python train.py --num_hidden_layers=9 --hidden_size=256 --num_attention_heads=4 --num_key_value_heads=2 --head_dim=64 --intermediate_size=704 --vocab_size=4828 --hidden_act="swiglu" --norm="rmsnorm" --norm_place="pre" --norm_eps=1e-05 --positions="rope" --rope_theta=10000.0 --rope_fraction=1.0 --qk_norm=false --attn_scale=0.125 --bias="none" --tie_word_embeddings=false --parallel_block=false --init="normal" --init_std_qkv=0.0324 --init_std_o=0.0 --init_std_up=0.0324 --init_std_down=0.0 --optimizer="muon_variant" --learning_rate=0.0105 --lr_mult_o=3.0 --beta1=0.9 --lr_head=0.00711 --max_grad_norm=1.0 --warmup_steps=200 --schedule="wsd" --decay_fraction=0.63 --decay_shape="linear" --final_lr_fraction=0.05 --batch_tokens=32768 --max_seq_len=512 --doc_mask=false --train_tokens=305000000 --max_steps=9308 --dataset="wikipedia_en"
Each number is 128 + 24 x the weight over its row's rms, rounded and kept within 0 to 255. Layers, rows and columns count from 0. Numbers have three digits each. The size before them is the row's rms in percent of the matrix's.

# layer 4 attention key, 128x256, rms 0.0969, rows 85-127, columns 192-255
120:115111162115108149162154144052094106119171147128095107145119145111119127114152116120039130129183137123131130159125167134133163097155087145114122138122149133163141121119105112150102154154174122
107:124173104141165106116115147129116132095095125088140126111115136098138101123170132141161138127146129109166125169175114140083146133131175133153150112127173118144150111098152080137109120099154111
102:156165097141160130122135116104113105132134107133117120109171066106130113088140108095128141136067129140134132134138114154130126139160118156103128097104117097161091121133155122143103154120162184
110:128086146111151146128137155132111126138162140103111097123130160106140138136155133118099123153135095167103172145122116155117135157123133163142079155117147136141124117112192162135130155097128120
112:129129113169155101130115124140121136131142134115133088131138113103163123101136097122134176156154165144097126096091158162151156113148138165135106100104090106140119101150123108085122138142135098
111:159144182107106105158109133146161122183117138127135105166165123121082128162106143143148097132136144126089112149144118145086115142109118110145164120139148143144137174150100169060101118148125108
109:141121127107169172107144135114136074129126168103094128150134122122111090139135115124155116103109135121129138153144135147132117156134111139113123113151104097157127131157162113122070144159131137
107:137151155146089135136126151131125123123093116150135122100167108145115132131133134136158140093123131160106076177119139138131097144131117098120167112108152125096082133103134143107147130156099089
111:147170138088140149157106088130116159148159100148113068119118119122139091102098151089110117121137116134132112113136140123168138147154110125138118114112149187151130137191120098120077080108162117
108:095098116109110170125124136136167121125100119164135167103121120143113106159092131122152207116079114136154131108120162100122114137077155147084121118102115103128122128122142117115106171164125103
113:152139122126120102102156108155144169142077114134092138115154154127134125136139124085118088129105102151130118143148106087125102117129139131118096124132094152094087133099118129136163115150126102
079:171097112124136140108163145142182111144127148144147164129124082137076099147135164114119135133158168122146127104135112126100092117166144134089153169117137141084118109140186122128124151107117128
082:095126141128121136130173151134137109156178085129108090126148138104155128145133119113142146079164137135141103166206131104090136101105080124142066108119129116115112061118126138142137131130139088
082:156186145153101085113117168097119134067110161104125102126111129110161118101158094113123140137125134140124166146089162124154112107149158130153123114116108115111114152123117144115135133088132111
082:129103141112105158123140116116118149175090121091122095174126146078113165130119111103102162094135147165115132116142138117129131141125150148120102145165118132169130141120140121130121142155166130
089:134136143089133168136125121122103157107106129073146167144118147101097129114142129151088080148138096119154163074111155096103132112123143105144151156114123126125110137165091113136112135161139154
091:151110169141128122120110144115084131129089108084125152113105115160116090123129136112104104118144155099160132150117138091145137163190132191155158142157103153140128099109134124108106158117117133
091:114132131139117113159125142143103139139128091138132069136129116136138100087090136152098176188106096092124117119092102118080149081138123122163103109117129149121134142129145094138133137163109096
091:092113169129106121138125142079088164080140109148107149127124138136129092152099115108122104137172113113133179121135150131083130133150143117132184115123151115151151161143143141133099149172132151
104:162142128140084103105123124184153122123095165114150052130144102137139081112144114136125135138117153118113139127076087150108136116119142130165105128147104118104130125129116151120162128144152099
108:082141080102111095166134134154136110122104127143125119125109140099118121098176113136134103131106156160108130111078124191125174100095159144136121148150124124141132116139109115139148116125119106
098:137097141115130187117106099113150113130117116165144122101117099165167122129117139137154126112128097101122119175148118163138125186118120101135123120115141096110135129084115155127145138111128165
105:116171077120121099114115090104148165095120110120109117134111120123111149105115105174125066156123124129090107109149144140122149144135120133089091137120128134110132113163081155130150167127105148
106:136137166137126109151151111134113115103151128134107125119137098108092151108115150137126120143150182171116111153113119099110111131173135110174180109132102146108112165179109071150119089155136117
102:098108129144138118109145150100132088118101086137113134158097140112130110127167097126131106103131059153126124088111081130149142084146158092111137130154134098146150151105129146173096092093119134
117:103128152111095090151128149138104122149106121144101116176135136115161096130173116116126138120141138119110108141120140148132143112146124099120174127133134174131156153129153141107132110116118120
105:130099130128106133118125148149155132127118139119118110103118127090145153129128136121161150073085145182141177159133134111165139108117139122126105097133103113104128124125108144131128132115122122
131:102134148084110105147159143124109154114159127150092136151087165130091189123117106119135150159122143136121136093082162143139129139111092130139161102164121153137130154131107090094093143156134109
112:147134181163117080110119122160132126149102096115067138122111127143120077111161125118089168137171123138132111094107148142102168119139108130143121129146113157149152149081119133101146128147138142
105:111125124131115118104164125133109161109109131135063136152083137150147119131112099098110144122111123099143118153135121130153102109100089128111121139119130155169130114130120154142135144152102148
114:099133126117138156103121129110124132112167127097120134151108142117097136132134119116114162132118111122143109084151155139088161143110120119111133062163111174124137111134108117106109121118126150
110:132167126181130180126138131143109182125131139114123131100118114123086194101106167102094143132133100125113151097153136164154129132128156113121121152152128166073147123113074114105133149146139120
105:145090131124106085090114089182176134122120140145130120118136115139133128095161157124094128119130127129125104113151146113108141080113154151096098089110095098104125142134151159122132107098141113
110:127131120118150109165140135139100119128136121159131122146149106123163135141084053129108094144138150157096111123117137158104096112119142134130101100136152157135143142120151119089129149155135107
102:118135118134127093093157155098098108116110144184143112116072124117125160066141144141084104134182083139143119092113143135140104088123115100144133125163126097133137119128138131140129091110156132
120:131104123143129131116126144144126119104121112105114108116073124150124130077063139122114162113143130138147138125145136179110139105165117123119114138135098131189146103131135119143121130112132111
105:112152124160158143166110130141121130131144133153094146155104137110103117155110101112135188141133122112167135123118133087121105181113121171155143149124120152139112052103161139133113073146141103
107:117122158067168152125180099157098118152121119177113140113152173167108120131098124125103073117122078147092154114141142115163160144145120138145141143181154102153089123157120094129123115142125137
102:127131114145141152128102113147144124152147109123123117126110130153131134126131131128110120202114158106129145113165202119158107129087144082120166106155104127120114123165094115121136143094092100
107:147133116122122111097130110125107144115080075077117165103126117119123118142119127073139135139124115061122132091158154135162077133141146129140110136096120142111136092132115116140130137140161155
113:141138187106144109110123091138104152147129143177169089108179098090139119139155081126102147117144155139142110125160111127124124139118162110125165148130110118127148090116099140121134120130081081
115:129136190132112130109126121155158200142129155132141113137120142133120093146136142139157167119166114126120115153112128155149110151117107129138133145148154176098143142107135087096112114135116147
100:122124097098154139170119148195129133097106076116140126112166139133149154098170138171094133154120126100143146129140122125140111102135134198076143123107105092115151152116089102149148092161128141
# layer 4 attention query, 256x256, rms 0.0994, rows 150-191,214-255, columns 192-255
116:124154115189123132130124150138105114136130156084117135114133115153141130146164105107132159151083086118133185151118131133135129161139166127125144094142130138170149125077128133164097118152152114
113:129133128163121161128110110163159129082135166202118104142118095106155121176146133110120145136143165114090168115119135131118141124113105151133089113094132131129128095112124124130119170124120096
114:103114128134137137080145108114136087102103129095097106128102122130104100122134165101135172142109115144133121165163111142111089158163109131122120134131153098144129127142126127173169154076123160
123:118087145117125148097089157130113109120107104130105124134128104159146119133126123145135130111092185144104136155116135107150111095133127105149154064080114172112126145144134103126123093151124120
127:133147131119154123110116119102126173119154133145115136121133118077143137126112130114101181177195146157147147136113166131098141135139122145106120150123143102097113076125137121106130088139083098
127:090050128115141150127142086114155101134125124138138104102116139141111120122156147136142144142127127149126080119148141082152120135119138135115092114130138121185143078146145092175106145108091155
114:118133140109120138083110158115113120093141176127093117122131109095143158125111091118123175135186072091122169131136114126118148094120114136117125126131139142144089142122122093108090093130090108
127:113132171113120116126117173164153104140105107134130119125121131152172132128147154184099162109131157132120140164121140123113088110140124124108132075106142138153122078113156143121144163128114150
125:146155129147119110186155075103119129109110126139145139115110121094128126147152158097118112117109126149139123128111118115126138108142096153129129141137122142163129114126109159145129125074152153
127:153116148117118123129155134188084086111096121133092138122160102114107173151131139109156108161111157122061121126119165137164129143121134149124139117133104145101138117107128148073146109144110089
073:124121101115113094186103116148122138143162108108140134127126127099114133117130118126126176109131114102165122116100148128119123131131083092122102100108130098163170147127139104125119093112161135
082:141151073096129127110115085115110130123137130149095097137124127151097131156098127123127122138108160130127122093132145136137129124141140116123122141117104139115129140119089162141151155102096120
085:161131166114106142096136139112123103112137132121094111124136143136111112121129159104152132141113127127140124138118136088134130142144134135139104149174121152143112089143143125119148147158122105
093:118116150111147174075114162089153122134087134125126110152089090145120076117117125148149096111202126135136149127130112168122080141130086111149115111122062113109144129120138136127142130109147141
092:109166145137136129135120149142139105090093134139115137111142125160190082101150139127161158107158113142146128138113112119120134142110130146093100149151117151109103147122147107119161127116089117
100:124147120111147145139120150107143121125096137140147071104088153128100139155120130161103120114116143107131144111111121136101155159123106104119110109118091078145163169109116119129092153136164134
091:155119136152103099116194118146090122070167105118137153115144157120168111121147081154181124087103137131136133138130145100121142146089158136159067179138128165119101080159106113145146131161140111
095:151155129129093157120136136110062105105155178122122125157111121094116127140151122126104107117104132112129121161147124124129088117112140120124143119149131141080108109137123100130143110159121123
109:082131159133107146158140167150165103184144142147123091137096153162152125116143132110122133137132085139138111143136178155123133158102135072125130121140102130110113157081133133127091129149092157
100:154099140088117148116143112126139111114158159166139115131142133118154087140119086094129145145119122137183136161142143144149097141094103106120125130144139115119108127118166151157103089109113162
107:099122122105112124142159130141115083138175100138130131102140112170126128128135081157163080128104130150123133141156141077164103116099127116146112163151152142077102154108177151090152100159107142
113:147106138112162114140114161146167121140109137169169131163116130118145113179102130103117114130162123107134144118136093123154104143133140162150111125109083079146113143103133147143115140082133103
088:098131163129079111070100120133146161125114140108099092132090133127098151128141118149113114139146129157146122140132133145117142121071100138141131120140123090170165146109129078100143154112129171
115:153112119132118120123072113105133135103117134100122144126173129101095122119088126106120138133134104104141184123106162150113123138144148139098111065108106139146132126129157121133104125107137148
101:134088144117118168129159111101122143149158113125076100126131139154110119114078136108093141112123155125149119143124090158142103130084107159129112161107117138097143115163134136134127159122135146
109:124149137132142174184103130149105079120107137138151147123164123087151116160110127134158145085139101121134122156140120118112161151161134106120117119103147090113127104113140115099092137136136112
131:121118141136104177123138126113122129180115100141055105115113111135122141078153173111129092119088135100163112144130104131117096145097089142157135109112122132110164120167143119136165157128133140
113:129163113096179166176123140109158153112120155146140143183127135156111130132113145122103147124131140115148114109137128133128153132155085087139138120122098130115102154111105145137089091105137143
117:144134106136145103106158094125106177147092134116135120084129123093138128125127126112135124140124143113122119091102139079116148142123123106139141158151151062152132133133108148072163144124123114
117:116132130167141095138145160149119101121127112122105115157077130118158064098135115079081085124116133125133137107123143129112125141132149161124151127117158117141135117115136115105182175151115134
116:125172113124119140110120191143134117122073094076106132108101155148144131118107106110139157121143121109167117120091138177137138131102103084098140078147075123086136168106121097107119142166127128
112:117117139145154132123125118124107135113119115136050165097146090128156115125133103133140103117139119160120143168152128134142096142146140070130116165142135123103100153143144140093155147146134157
109:102131168175128111148133121131104118098129148135161118162155142133145157116137138112087149184114081130093167131071131109123148122145100146130145120091154153110159143126107124115068107109096108
109:139123145118182119162122130139129142140087115145102164072121125155142120133095091118131127078158101107107162154132107144136161145116127110082132137087096152135126227167132111120137104146159111
132:104080071103111091089138127114122096139083124128135167149088136137150122135115155143128128111148125141140174149115127110168124128093143132116087128112112122149140106130139113145128141070179153
116:174135139136126112134139106170118135151105131139165094113165110070087145162161107168111141119089155136159132149100144108091185094167115144161138097130165143142153118112158173107096128133121121
114:090167151187150161135115116159098156133173117130117118108097127111122135192139136129109130162061107178106115052136149128116094100115110168147128088123108122090165132154097116109145096123110124
114:118123137139131082179140135136123130125158150142111180158119098098140130123103139108123111145091121138150124090085120147114132107055146131099089146103159111129092127177112139132118071132094129
121:127132128127124100166130155134143131098149136154134133103141144135084130137153066083125137127106153149122108120125122100176092084097090112098131120160086166104100110114127134128165099124096088
127:156165150111084153137126152123152121109099122127189127131213110110150121153144110147104110142149094105154100125143148133147123106121106124130126097112169125118131159096123100123142108133116146
123:103159106099144125122107165126122118125130140119092124136150165129133117137097117187117161177137097138167127136133166117112169119108152112107111154133132092165162157109115094139120157146134156
116:144175163157101074179085138096114111132134149130104114158141121127164110106131140100122162131122139112158125118125102144112163114154139158144105140185135154115135145143144128094158099132137098
103:155110132130146166163144152150086121158123166129094142096127136140070133107161137118120128128129155147125156169108151134144116126128144101142108157101085102138150141129147168150156120119146153
097:167136157133090162124119124156139163121133159137102154145131119148125140140130143135073104151174111132133124100122111078117162140175139123126142156079128116116155134148115111172152116101137097
102:109152112142130131148139102112160159164132117127126118118119115103130138106148130163144145112114127137164128119107126141095088144126118126109102139150110126153121100135113124075110112180115138
096:128113134149136135123163184092148124156110151126085170161125134126107114152139179107095170092104152115125161181125163114121124171133144132070127157150136145102098115128088131152159109087142150
100:144143132126154119116116112150140125124137108090091095109149113109132119161121144119091173146115180137132155128129150165066090091128119156093135122158126125121144078111104072142204078148086143
098:115121148122117102161135126124112165106105169131107090130123140113168136120121117153100122122124116121163173106139164093114139110171127177153124135116125129151140141117139075133132121141155174
101:122134077116163123104120160126137119133185142110147097135134124126160137137104105146111115144142137152151147124122106132147132112125134116113170140146119093064134174107098136108104109143126158
090:151090171077108110170153158126134167126113119110095132114120130144119079125131104133139120107111172141113167135127098181107148137122163127111164183122149142084160106134169144106138139128129115
095:119157132161114113165101118155124138110156140089111155104142134131151100106137101142111145123160149130126173109146106135083118133122103085119148127105164096101095135134139154134107119160145138
093:152123092136125139155113118161110134112159105125121113117144145115120178132129116142130158158112112146135132160123127137106156110129138160138129119136165186132127135195085114081141104156145161
123:094155145167093109153096140170123130133119107150125101129101151129150172155154080112123159085140096092127121136113151078098136116164123142155093116128138139135128143157127144136092116169144078
097:130116096098117112102149104133132137124148135130120161096119117139144137171140117143148136116137130100163092152112185139130090118151131116141091150122116122118116144091144135138146120184141130
100:090140132175120081146118127097147143131115079135126074115094132092147081103129121105146132149158124124135130160120106118109136134136079150119127097100128136118114117151134089147137132113173106
073:133132099098104103111129134116116112118070125169150173117120081135129135124109109164101136113112119145171140151110146108138133123105145085112138118149108054098107093124143099146141157098111163
098:095147098153131088161132140118122128094144124127093136107134126089185133110120103114116154126160141124158106099115148095116117127141113122122127116180115176141137101091134153116186089182138131
079:118093119121144103133118146141137114126134189168082133123106131144097111141140137179147116122115117112140146111158115136130112157114093098113124098150130085112129151094159077102130119138142111
093:114147128162136132094152121141071120121177111127151120115127156100140170133140136147134085078091161107171104126151131096161130115105125103117144140123159138120092124183099126099123091158128127
094:163128106138137090100122129147069050123149156113110145129113126111125145092124135076128133091138125104140118141135120118139132107134102113165171117141129145136111115138159110107107121123151099
100:116154168117149136164116159122095093107133129147103161084135131091174167143116137109150111141139120107134121148145114138140180095121156113159115155114128129115087126141103152107131138175098115
103:146118122167120097095125093133117115112107082115157166129110139167118132120166093126149137066132127123156107113129117099120112135099151121102087146142166100117128099079115157130132150101153154
094:146091148118137128155123115149143086145068162129176138101154125107124122152134100151161122144129154153151105151118117140165115131153132127126128144148105098097122163114186132082124128151193144
095:151159165109111162134097139156114159175137158138136163125165187106183087159137141187104138138189108111167121119148120140139117103153140151082151111105107110113125137101117138152110093089090137
099:148104135141106110099120102101156161119124107138130121132121122144101104123116133133107081168170118099106135150126124158110128171109122170153111125119121106111152115134107156138121131100126136
113:140124095134104097131116079108110122130147114088152152107126146166079115174110118155133142143150136135106110112089130178104138171096117137153129134121167116101125145095140143119127147156117127
100:109121155136124095142156121128113110131090124109123162144110139139106115112137098109128121182106158136166142126163148117148117150098128141136134130139139126148109127130103148125139163108135113
095:083161134132119124117110131171135117132132110124097089130175098159161118120117143122114149141157082152099109097086128140124131138153112161143153126154134147140072102127129137092127100136083122
094:129134107130122136140138167157109106139185139096133111130144123101146154106161175109103143113076148142129076137116156155114122102119116174153122140150095174164103126171124124099168118122129125
095:151139103107131118153102126129136116133067160115158139137147136157145131106128125156160109131133106128140148131122099129125115168147104123136137126107126091078127080126165132134090112137191145
102:141181120152140159137147119140138155162091116121137135088159150102107126173137159131118073163121095123117129133124095116093105155098126147140130108186111093122136118170126071174151095126162128
091:140122094143131129050117121135177154135110142148138155120151095115156144135155141160125089120114122129165116129124128123182117104119128094127135149123148073160138163068126102101123116140124126
098:145158133119119116090143161151092116106102116135073126128127165126119081128102118103114160128145129158136069161124110124166155132104116115130142112090157098142154137125109129151085156151169092
100:059125159130120111157117103135087107095144139134131148158114132100146183152137082133157138152129114131123138161138144097122161144161128104146161118130164144173123149135163127098141088106139105
101:077158133171106145101156133123136122094128148118128101154138144107149141139153164076114153187133125140146164147117150131150103120137117146136076143131134120131136100137128138109170130156114124
101:162125103120161161145139165170168159118107127108107186104120102154129118144128133111083153115084111147142134150142170103162118136118173100096101142124089132128105130137110128146162131167132125
088:110150151154119121092134132150144123109127141134151139125134152113098140155158090129113093160135167126117108182167105130190116124132154148146133135094158096099135113130140163145131116113126148
098:149103124147127132102130106110131137180132195147180116103155117080145107119149137171101166147122149100114147129105113134135094130149159149126111119125124120158131119117079165113150137123118137
094:100119097104127130148119139094090102138139131099073113094123135118119118093155142129109133093127131171141073135153147159133152115126106158087089143120090148159116105129129153148164161134111147
095:130094117131131117169132106102118128173103136187142136129085144161141119126112119123140127127114106161089141139084123137115085136123124126116121117125150107086108102115118185122171104126154120
094:145112145106116126132108132113163074168109123158127075109166104105147128105107152170131173088084123131150094169149082096127187098127113134139161145127124131113121146129123127133152092166133116
096:136120116147084126157170178132141117154117100132142118117189134115103156148140159138075146147145126147180090149163122138105125111099096105147141164112138119151122082125051153133124097132063154
113:118160074117159188122160110142181101112126090102092147108100152111090138104116170157110124116105119116159083116092157147087101149148122130132085144146141057168136161138108124172153156122123114
089:153193162101115125139096134189132116144118124136090134119123099189099120138109133138113125112078192100149112121115139097132135142144138165172118127140111197090115144153150122118128106111166142
# layer 4 attention value, 128x256, rms 0.123, rows 64-92, columns 192-255
101:116194104128141137151178178115166143120116131095111162066145103132110096136100120144138163144123089128109129095164144135123126156120143150137153108095101151120144138121143160108148154110138118
104:131147145135126131092120135155122126158077143126110135159108133104148146147132124116129108135162139103172152080149145126107158120147121105114124112134170107096134107182120121102154147145094080
103:103144123104145106139126129134126139121161119117182073106150097142108099114102150121118096090121115107100120097138153157111098126124145141154101131126154137109144127133101141146171113140155122
100:161130108142153158130112127101116154152169130140129095103128094136167102105118109122132138079131128141146107144133123112117132180143104115134118160155111143147165101126087152158123155076134145
104:152139118152193060132133128142136177105177170098106086135129102119125151168114125133143110115128126102125130101148174135109117133135171117090127131150148147146125174141108099122122126131132115
102:144150150138118150134130142096184085152136121147108114131117183108129116134127126092141154126152118147143137095121146129164090121136099131121163114123141126114109125122126071147093137130132140
097:119111128116134191148119184139143140146085130180131121108164138100122123165140161124112134086134124164127100099105108142115122117141146104145109137141127125146146147112127099126160122128123135
092:088107118151136146156118092110172120132124111131131114102156101178149145149119128142146096127161073152117169126134159153119212170140117144126098158102139148128142122143126126096085145157117163
100:128111148126130135112085109152132103167152133149153157171128120090169136105124109123170146136087071155127130114125144152129144089106129106125123085105105149156164104147111128131099164126113152
092:134143112121143140172127160142134124089164140174140123147124059101129107178138167108100101143126100115122150121096128148113127075161127131097114129081074126151108099131136156167140149131160084
103:151113126161113119117102118114158143132090162138116160153118091126182092135124140163084121083163103131181136139091147125171127173126124103132119088124114155099135129151131119087162108167136104
105:097141136110149133095124131092145115171137151106167125100129137123162132109099120133110117165187117145119117148112128153128099111172155116135110152142134132161120130140157143136133149093163162
097:090119091151105133109152176171142133102117101126119131139166110097116125184085162209101138161133152127131088109115106132146121161137172111125160124108136141105147102133132102157160134130113172
100:125128140109161138210135141099143112135151123141157146136084145139143129159110121144168100131091142142130132142149118106150127138139174165137121100128123121159104162074130124148140118145175146
101:109124082125125079112135126132120112133127122102154113109165133143151121072157103172139139103157124117143108106140144082110143147120123101195139159186122136115140130122144128116152081118135124
099:124150132140109117108144110159146142147081100092135093071140110157193108133137121106143119115126130122126113121161150117103136110115108179143158135129141133164136162142117116180161168071146106
104:119163108108135164124170162124094108135123177135107108137158151118133117133169108111134120161104144113121194155141175166124164183162147141133102140191088151170142114151115124138135117122070130
098:098119114129152123208148186124142127130101169132107143141117165128132131100139144127102157122113139126138111144139127140137109151118125127093106144108097147086155126154114123113127150101133167
102:090132129132145125138111146111155125108107149153106105144155109150138132147148090121165141114134110108133144097093176132063137122140152137137126140159131165106146131148116115118112120114131148
101:097111129143108140151148070134103155143142156135139102129118129123163140110144123150118134094135078160125147116113138174125160117136164117097135118109134148108145160106137118075116151113082094
108:126083137090164143097141147135118102086124137091137142142115113100097134160110165167126118122095137104139088140133149127177086129141167092148147116126103141079137133113067127110105101139126133
097:095103159117101154113138145076127140172119101133069142102133150147085086138145134116143150118123171103132147173150114122077118154117094154121155125131085133107115146109117151111133119087101096
100:169091172171159160141171107090150169122136145154158147135129136111105122163120127154133122155134152114161120139151105096087084139142176109148147125172096137135139117159126089111123130119153113
098:113124132109161123114142139163144119163090081155080140091142113185150126112101097108130154103108147153152109120129121125121127157137158143181098165123087120094152162134102121087149154120132111
105:119152145118139107107075123122159125118193131106111144092134100126116125122146110118141088094129093139074112123103109104153119155125128139129109135137082153134134125117128103123151138147099150
088:121078161129138129110149104128133151153111138105100112134145102135126089147118113121070152131136164111151115125162133121148133126076111140128137176147130090193131144131183137136153132086092115
098:120153134118118121172150126136117125163110119117113144137081108153101125140129098063140141094110100155121123131156137079102142117145115091119143108090142134144108106127140150089134140128188121
105:110159110097112127145152154136141131172112192131110085145121157138152125186125114145143152122152111125157113145130138124123110137132162121163146158108147112173098115142154141186152134163136122
102:135139140094143152136117098109112175126116099098105130128147087103151135090110162097090119145160105161116122136112135106146133107122155136116135104140137126147081138154102135125127085111083118
# layer 4 attention output (transposed), 256x256, rms 0.316, rows 128-156,192-220, columns 192-255
100:141114112110148136115124111138089170093114123128115117107102167142107147137124144146146129151133101144147090083143142107096172140114133130074115107085168123111109120164114062090118168110157118
113:127153140114132120141119162142104097108090113106125119122144142126153126148147127105185092070108152138134120119132123106132154103095117104123112104119147140102072148160093111079116113157129108
106:119107143136146140135175119098111138110124145113160136105117156109148162079115137126131121090153109157125128129102140137090115124162140142146134127150075106104124148139183112123122160117122130
104:125162136121158129113072136111142092150096116113149124118160139135136115098125113140134115116141131101143106096132144143148120163139147111154145125125092149131112114124120159096052097168128118
107:123079148158121136163139144135135094106149112145154153130121113136090180125149101118165094093093112101089111131150094151129126133161106175160142141154114111125079119114148138138106109119124114
102:122157114083121145111170155151145097113180115120152129143149149104133141129175158071134148083081115119132108096110072062142128140136127161167149174104135152120136113110119120137112105096125105
097:112136117131136147154118157136150065127165125104142115124126137133117110134140127098093146094149115103098167111130114153086096155121159123139105136126153120180140132119104096159115149167126116
094:137163128131128114103122178125126089153120081187138164120154080096144132134123147139152151113134134089129087137107130112133134120111116107149134136120096142126134119129161148106114079151159060
095:124139158112133128121106108154109145127150099112166150130113147125176102077158140149131125103121142124195154122133167109096155109124100131087117094120074144142121096094106139110107118136143133
096:148099089157157178117089130127157136168125131098131140107102116119130151115164130136107130128105094117152140105180160094105102144141130143099078173134095128124114075140150135185141155142158142
103:125141143104144139130141098166129154076146165108132098120128094090110149133116150118140079071124167146145117145161113097152177103114123187136166122129100093110149070133125110147162138156099135
112:156140088075111155135131117104101123101108123126169146112123113143120126123123161142139155154150147134094085110126148141145142113140155123104077134162117125133099119115101116140119108142143115
095:098132125159097112099113158113093125098143116146101099107097132109146148151128119165118122141129135140135134135096118128127138120095112102131115131103163109150102143156120123131126130139139116
106:148139116145126118199126120081112108154136121108120157143154119090132154137102091132115152165160096109116124118167083154130114160125128168127106156115149103139142109126179139154143128104118115
094:128154106089124130142148153151111140058186128144127169155106113107133099134173098125122138112108116061124128121104134153138119157089131166118106126155107132115122140194139080122142140092119126
099:104171087123121138099143143123104128091138108129103113158115103113132210102139133105141169143180163095140194158127149126125122145162127170126149139152062126107079162143121144120075087082140108
107:122123115152101100108126137146093125127111146161148140132102167092142091132106154105095113182112135151140130147106124139135122126095107147142090135135143159151173121161080126156136103147144131
096:146139153146147116141152155085160136123121119131173115111152140156090169161129131118106151119131125147137127181112175148144113120097132103156116148144152140109144106136103102143087106121101143
110:130099127138084121091160160093145159121106104097173150143099159132160129112093108127102135100131124150114126148135107110145091143134123115112082103182129138141097130136145139121095138123180092
095:137149143126116128076141133148150141093147111145160184140087088119067171164116139146115110108122144181110123116155148110139125109130133119133129145177099130102125138108175162141143137159100135
113:071102118105114157116123166153146099115137157089130146131157139170098102142086118128151138126097088106089097079137081134129131128097145170108149112142125130115149113138108113163111148138123149
097:165139139174139122147113131093116147143148114120193155108137136118117157123126123109137124174135130118123172176102127139108129114125166080112140156107127134143116139099153126084066139085177144
101:150110123153087172132129145112111125096179126145144101129119114124093168128130168157139145136104155150117101143071092140157123076120141149120094130114155141151119125083081109123110137115115125
097:124119171110152140158170096104141136132114137114136113111145149119117125114136134105163124099098133119115147178129148126136107144128156188166123103125171188153122062126121125110173130141109134
108:125139124114153176092124123131118114149156159124083102131101093095119152101105137079125092112118121125130157116149116155125092129136106110113126120100117134148129127125164123153132132151137127
095:121178146129120090096138139157095140120108133094194124129131131112162125088125111138131137122153168134113114129115120126131130097130140110124106108140131106172107150154186123128096066121068149
102:161165116112118139149137085131092099129155141145131098134137094124100075125130152123150146125075158123097148119119123115119116146121097137087116145157158115117123098128140111082126134100163128
107:080143123082139145175107118171090105131138123128164111140132117164155127142124144140117118106127130088097141150171190198103153114129121101114105159080178102105133148142088124131101108114100121
105:176131101100108150155124126087116152152127150155132131106142134159146146103104104121145149156130137140156116158125135096154098110075118153157191138171144094134092118137118108114110130137138115
098:111159112085157100082099139107170102110163112127067154123148129084136101140115085109126098117139110140117137120157141115118125080152137122143144093158102124178123095104150105144137106120098154
092:148063121131128178171142102133113128100128113145179142107123130122133132113136164158100135159184118094141136082165099107118127185152115159143120130131120165127135115116143145143120117126133093
103:111145112128134127082127173150136140123187160108178105145122108144143153153129106130093103130110143110123140130121135133167056122124126112099142116159123099120100109116104157131104072146110145
090:107122114134114110142141148164066126175109140115092164148115123136128135113117137133135118119123095176142124144091134116086155121086113131122134150128127147124105121154146098162193147115105132
097:126145135116100136099080169135133132096133109121109137090121127149128098112083146100085148122120095088137093162148162065129109116081130095151146185121131160131127167151144118133126126133076145
093:088095123116143146154139112114115152120105147140042114143104114130135116140130114103157096125137123139150139119114123134157147140129121110113153120160128157135080108143157123146106139137147110
098:148122128110146149145100085131117161074113127134069114107136113121142123125129132157145124144173133148118155139146167137119147157177101114128116151120126176164120110117174143099110093138138178
093:139102124115126084070093122110119152132124169126099098117152152111169118094118119169134123123141129146097142138090161098130144097170106159130144077118117148106111121134062118109135125107114148
097:128132103095131169120095117091092107124124125107155097143133157158095108142097104143111121156145111150108092157117118137143109133141116138138140125143119093129121138123090121111181108120158127
088:135138124150140105127161115102141136122127120143166118139138091115120151090157092146130143092160145174127116137144147134150142140074093062127148122160144116160070120107099163072127110159098127
102:111117158140134140137131158134139145126102119139144131121146091142119139137137076120116184166075109119105096085159155126119152117147115121128104106120156169168118139079060102108151130106116151
092:085074176136078106103098134147150112128123129123139094149139145120068064156120139116136139123130103144133132129129151113138171134121132176078144128128107133134152156149101114125141146120107161
096:145178119124125134159116180161140136154123085139127124129155130141141097114158132076128133103151120089134150182108151100128156101135123133127136094183142153124138122142151112098081089110128140
097:125127125115094132116101115139102130146155122104114103130103163154117119124173144130170100132117151123121125178151129098110109147130143077167156121162146111121108087208116130147129111110131126
101:100133131116125171111129100117144141160109114117148137135124120113126165110104122133124107174132148144093152162117140174108134101150127123089116136080107123138147111082143182124147163162126126
098:116078127154165110120133128103107128123100128143098153140115123130138120157134138160123094132093114121105144132089127158108133165124149136122126123175114166118169118117118128127174130126059136
096:128118146158139091138087147137135133131147101094104151115107107158077115120126111138138190120098132083136118132096159068126115149091107096143142141142099087106115164105152127171157127121169105
104:129108136133137102117114109131132155133114142163089127100123097079137128125103112108142140141121117102150092156136093134134153151152116135092183104101121137183146150117104125124116109132095141
097:125124130104157106204116115096114088110126150160107122144133086138108152118137121139125137124150144167129158114124163101143148112158148089122192123131140145096089093118117119148115126154099158
099:101090116139144152153136119099117138134150106100068070104116158140153118108130118119133151120183150133134083099108090114124137140142124178132131146143118140142116087124075121112122107111143119
097:160126165170124112140154148120099161144110116190101119130102096153131141111161172110094105098155175144146198125153137113128127154125138110085140128142084142110124114126120096107145109105181127
099:109141112132110071095129137119113097135143120166075103104116095151088156111139069119143091132150169116147127135103129145162092159161122122094115130124096161126141133126139116171141098156129086
097:131123089123157153123149131107164135083181124098128194118141106152138100126147141137145139121094134151152110122122136114151152147118115109117101144172134128117154130133159155142137117151128132
107:115136123125101165136104114136141155136151098129109157115063135142101098134104104146116148152177165140119142137119104086097136107144109107096119121154111088112153136171173124155134144114132128
094:101148157113115089152144072110085142092120134150090165104122131104127118149145123142132130146150106139133155125142099119109192126119162140106158138141147115108120128113129110155090146126090146
089:108132139139115111145137164088112129177127134134148118166120111158086143140145161158082101117157127134131148132156116114095125151149135088129110124104096115061150160080178122086108137095148101
094:151127128125166107096116159094152128131110103124096139140142142162139144143111124109148100120138132137118069099168104132117093130147153102161122102178112109123122115124099145115118090128098116
099:124100188176163132144143160066129124128114134111178152138129108155132119123149111110092138084099119135134129128117106114109127141120138074107191140153122177151141094116145125108149122107131120
096:137141134123106135132108131070104091143146117151112121159118132096137125116141106126134128138162096128154099117151093136133105114148126115103103114141098133090136133127167166163118128144119132